config = dict(
    n_kv_head=2,
    rope_fraction=1.0,
    tie_embeddings=False,
    extras=['some layers without attention', 'local attention windows', 'paired heads', 'gated attention', 'exclusive self-attention', 'capped logits'],
    lr=0.0122,
    warmup_steps=0,
)
Each number is 500 + 25 x the weight over its row's rms, rounded and kept within 0 to 999. Layers, rows and columns count from 0. Numbers have three digits each. The size before them is the row's rms in percent of the matrix's.

# layer 6 MLP down (transposed), 320x160, rms 0.167, rows 277-319, columns 64-95
104:466535513523465497505514478536544457476439550479515486463482504540510533518500467534485506447525
109:488557506525575493485465511464485488515516561487475531515473483511490492452545530510512544527476
096:490482500471523482502485498465478504529496478509488509513485522505488505451474505425494500473489
117:511495496529542486504519502547474542480513528472511543479493492500487517462528535477474492499524
100:519543498534557458499569500498475526547491540495489516540548483488485477493468482513484487553499
103:471501509520482539510513520472509510495524525500518465502546490514509472496513485496485504487502
104:496506497512501500462468511522503486534494510509476505499495493474497463505523534543517496521479
096:526496489531496460511469497514483445492505468491508526496497465503496485467540471497455462540514
104:522486510481473498511518507505522478458518518510534453465493502513470454478480534481504520497487
105:509483556487513508505526499490516501533495453496473499487551515517464483500495476453531473514446
096:533495461518527476527493486504511523479469507508499519482509492487489483469459507483491476527514
104:514506513495443508502516479483501523539522501464495497485436483518501583514521514501510483499472
098:513482486521529529472527513447550550464495516488524529468506519520498499489501466506466494505490
100:479516513508474508493532485499499499480493524504499475527496479515455515470465485518533488460519
104:522533538495518489521510454539546487496508503527464485512501512526493459506509525556495472466507
097:503502489504525490466473531462486443509482459524542451497489510511493548506519501503520555516559
097:491497466531510504476488505472509485457504500565467546524452503529496522492500455515535504491533
102:506491515509465462495503459487505520501479468493498501475541483558525523502536524527527500507510
105:514495498478481500475476496473470512524484523478472449507505531528453432475468541504509533494511
098:516507510478507509473450503479484499484464481476494546499490514525465472489547538491539469473515
100:473527500527518519446551507487502501472458467511488515539504504500483501509533515481499525488484
096:486540483500543490479532510530486557496461482501471481505474527523523539561482518540524521500546
097:495474511524512478511472512487512462460521497525478549528490518497504457519459505529506523508478
098:507498473508529518499464512475515502485503463521480479539520504473500497503480497514596513480491
105:504488498479466541440552496474469504491507469516487484455525474470502511503511499473525482485541
103:489523539506510495503471530507490526474472518535535523487488477529482482482479486511448490471477
101:508464510516490514509514480530497461509480526507478499497506490505520497483454521462497489510526
102:510457488482496522487515501456497489473504459503510518485457528514475498525475526508494422499506
097:512482526475536519522495483482491484504528483509501494511499486561537464501472496506474540500550
098:524522475547488516492518530479500510476469532485488506551478483540451531534470501510502475468563
102:493488502528519492501538479476520533444470536467524528503534468463491497510516501469502479478527
097:480454534486513507458496432506521454531514454509537539506513525484485500523462467455495523482528
092:475496531482512490503505498500528526515493523509457471517490489541479479522497491501492520514524
097:461521447473534494472506494484499495468476539470477566474460513458507484492503489481488500480479
101:498539522492458524537461520468469496513516492488526517492450479511461492488561508517497513498478
094:458538456518469530485489496490461470476460492483519526481523489447497529534460453509512539480506
097:499533494526490488519478460465516514501516500513487516496497519503525492475489469472543482509480
096:541497535485510483522482464493518484487503497485493523523474470514497499539531452470506523522493
097:497477504462467525445495493482485524508508527486503502478493493540535492514540518492513561511491
087:481494474458474518458489493524507440453481519462489483539444495493475520485517500572489491512469
103:474514500458512503493493517492511462496492471482512451509505514492487522498525496550499453529501
097:460456469461513438463510518498514514539498491505480474515502492502496472533513476497467484514492
097:497509552468528519475557507489483536510536466477524498515491560502487429482485521496494517539501
# layer 6 MLP gate, 320x160, rms 0.166, rows 278-319, columns 64-95
101:497498520535499519504497482526504492462553505508488520486519482506477509542505474521492517507495
102:464483490469513468544504468446501507520516505501555546501491536469491516457478479478501531553521
100:493492521468492492530498469476445468523528514474538504463467481533493483498451501480440483501478
099:490470497524519473529540513503481557505490485517533502513515525491507481521492478502515497535511
098:515523503520498505506449478525515469482504510530460508504480475495507524478549465534499483496482
100:529479505494548456564526516510505508491497525508510491497543490510510531471510514448479502539495
100:512532500466511483495506511440508512482512498498490510495478482485477523514484504508455459477464
099:491499476516470501482522485501434546516489534470500506512533455505480460481505501501484505458477
095:483485512521514532480518524530493507454477499509500484488523525490493501515439500550504507473498
090:484510489470513530467507480481521513517448516539495464458469491473483489520528474485475525536518
098:543475511477523502484449481488502442508516462478531491509505543519462522495543509477487498527454
101:507504523483474484472513509524488508511525502545482501479507492486493539517492457517451491497516
096:513455524496508476486507521485442469526499510519510514485514498496543512495486485502479517505516
103:505520485529497470480514528508507441483508519497512515514483496522462524497413476493470529547517
101:547472499509490499498473509488523504497494462493536481508526504526499469439544525533526506505494
101:498489496496514500529476515509499507513462496459549493506480500500526509490442460490482502476475
096:508494465512496501502505493517521507497461489483516470501475516469500504468504516508499502527486
110:480549492460538484523497547470469514495517491519563479500472496505485567515526495498543536516473
099:471487495477492501504507511499463483472492526509500482464479469497521516550467516509519508478531
099:486514501498517517488475483456531495502554498503506517524489509509486531517469528505473519453519
097:501508513481501484479501485505492465506550473516525533536493514492501470461514511458505444500469
100:487511463549516464542497552478523493494495486508489509529492500496497496465475499509478487478486
101:485544507507501467490597566498488467482525529505516514538543508512528499503482482500486470481461
108:518525502496510522499520480496475460500506490530552561467550528500490501443501481502459492514481
100:490530449481498512497546520487528469506521488496524483479474480475525505460541502491543476508495
110:545496525484468489506528488477545532493520522508526502521491530481454507507476502527483501501520
107:530524495477452474514508487489507499494500523471488531507477464504474545481508470544479449500511
100:483489571526520487502517476488503494499532510520515507505546512544506546497506479482534509480504
095:459493515507494490492460464488478454494507502489496501500472485503466508469484459461508523509511
108:501535507475477488509511514524490474464457488485440469493526486503504487494517499540503486560483
099:500487522503540456488467513499502492547523487490510484464520469475533477493482488536522501453505
094:511470433469488529488534464515523556515453503509525532471469543487461501489491529529516519528443
096:536507482456513444499526485498491524480533503470529503498507502475495515495508525514513472506481
105:528503461455522499516491459524477469500485523507488485511507500540490500515492522458488568523539
096:474500444510538495503546501548523528509521487502516512490487499530508452488492512509466485514512
102:484506496467523483530506505447500507474510537504519543534485469525467504533508531483491519480516
104:506492514521518469508524520475519465516525507503516487480491519532500507496462478515461561443457
096:532521503482462454478487445568484521500456464534511544509511489500516474534451501468582478548517
096:495491534459457527521499487499461474499434498476500473470521487505497459475490501519519524505507
098:519470500515482496484497452515498467500514528478474520517512480538457411500511553488476497500470
088:491497529525505485470465499465494510512537452507519484515467453467486518505489468452469499492464
099:491495533462532519496443505475500502498485512503480521504545510475479436457472521464498507522507
# layer 6 MLP up, 320x160, rms 0.168, rows 278-319, columns 64-95
101:503503477509514482506498527515471499454508516493500496484510554516490455495517482487495480491544
103:502524517460454520541505465489504493544492471517512520529528483526453530518516477508495495533517
101:501471491503520508490523464521445478542458519526518524481481508511489518501526482471497480518513
098:517458507474495512476469535480521500469467492505501487463518496489461516463500533508510511519488
096:502481513476520492498510481459477486515521497479508472484496555477515489474520480467524514524529
100:486474539500489450498504488478472497481500550518515506502522516512517502503490495521520514466515
099:493482537526497513497547519455533495483492477509469489503489509494485503472499501476525513494518
105:491491509511482507422453466508481521500499488500508501532466473545460518525523454528497493539503
109:496508511495471508521492479507492521540510542510489462544501463479493487571504498550544499497510
098:522503504494501525469520494495481526487510483531495494463470532492526504490516507499500473518510
100:536460508500481517508495485501517544555523476514538539493489483533512456512525496499533536540481
104:495501532495484516499496485525451514468491505487549506478498507500506504504483496497525471518521
096:499521487495491498502433531478516481475485483475473509496437489517479484537486495518492480520489
088:537480511465537507490521485502473448474513506486485485481520487505530490514565513515493441476525
099:515476504452504525538483485512521541505436552521553487478501542532492495514487499544496484485506
092:517514523517499515480503488515470535516516491464495571478501499470530550505507489463508495545520
102:497483493523496552526502555478509511468450503550463450500491513473490507470500476495476486496542
097:452519554526506505496469478498521466540521500485488507466489490536522553502480504499522528485503
100:506518539494501466542477459457480546485465490472486517497515473466461525504477519505505512532495
097:515508511545449506492516502521531480517458518519521495509512491505508493524543510491498490528565
102:484473468436492503483507507499499497508489516522487485502450493517488450445503427510504501488472
098:527499506513518516512447525514504532476484513438509530492434485506435499507494513538534503475518
108:534469513504503509458508521518506475488470426500546479503538500473493483486504475458471549515458
106:487530468490506512509477483518513524499515483517523499493492496522497508477497528475522500521518
098:540506531489562530466499529474495520523492514468483462488469515542480469455494560506502525479547
104:512530534500490490492510478494469481489523485521493485517479502533508549540535438479504516488498
104:487524508500511477511497479445513520498510560469518443491559476464492508489506528535508511514518
100:508503490511538513503483543524463477516484533539475507527508554515512507523507548518531484477435
099:470492487506480512480503507498514498473475479558512534495511529489495468520506523541513491521495
096:513503499484522476482477476491512531533525535496499518484506466530507525532482516504510526513483
098:515474484511521450503458493538490479476484495533494532491487483491454534484483505461491500450507
089:545500511510515521496500510494482485527548467502480509516469485477487506485513492470548478516436
103:459468499445480514523480513494482496533530475508529463529547450498467521506502528526490513489501
096:518499500535486488522475556470445499456511520532486479454524461455472551513531484530492515486455
097:493476455523497515528533475499504529432478474535547450495479500494508558493498485507484498516487
096:468502509509496494502521508473500529484490531559462534488512487515521515534486524519520485499475
102:454520515457529495498493523532455472497492523511510473512497549474487483499483547519504528486484
104:496535454461541521524489524471502473488498474506500529513496509491451543526529498538468529487510
097:486534496529516486505462472459474490528472480527473532508488504537520538528495472506515503476506
100:505534524502511475495479481486495466448490465471470492531509487493520532537548493527488495508560
101:560474488528498525462531507491490484476485477510478502514462496507503530487477512501489506547524
104:483531548496506533531473497497536462541501502451461546479490499473492527497505472479580516503474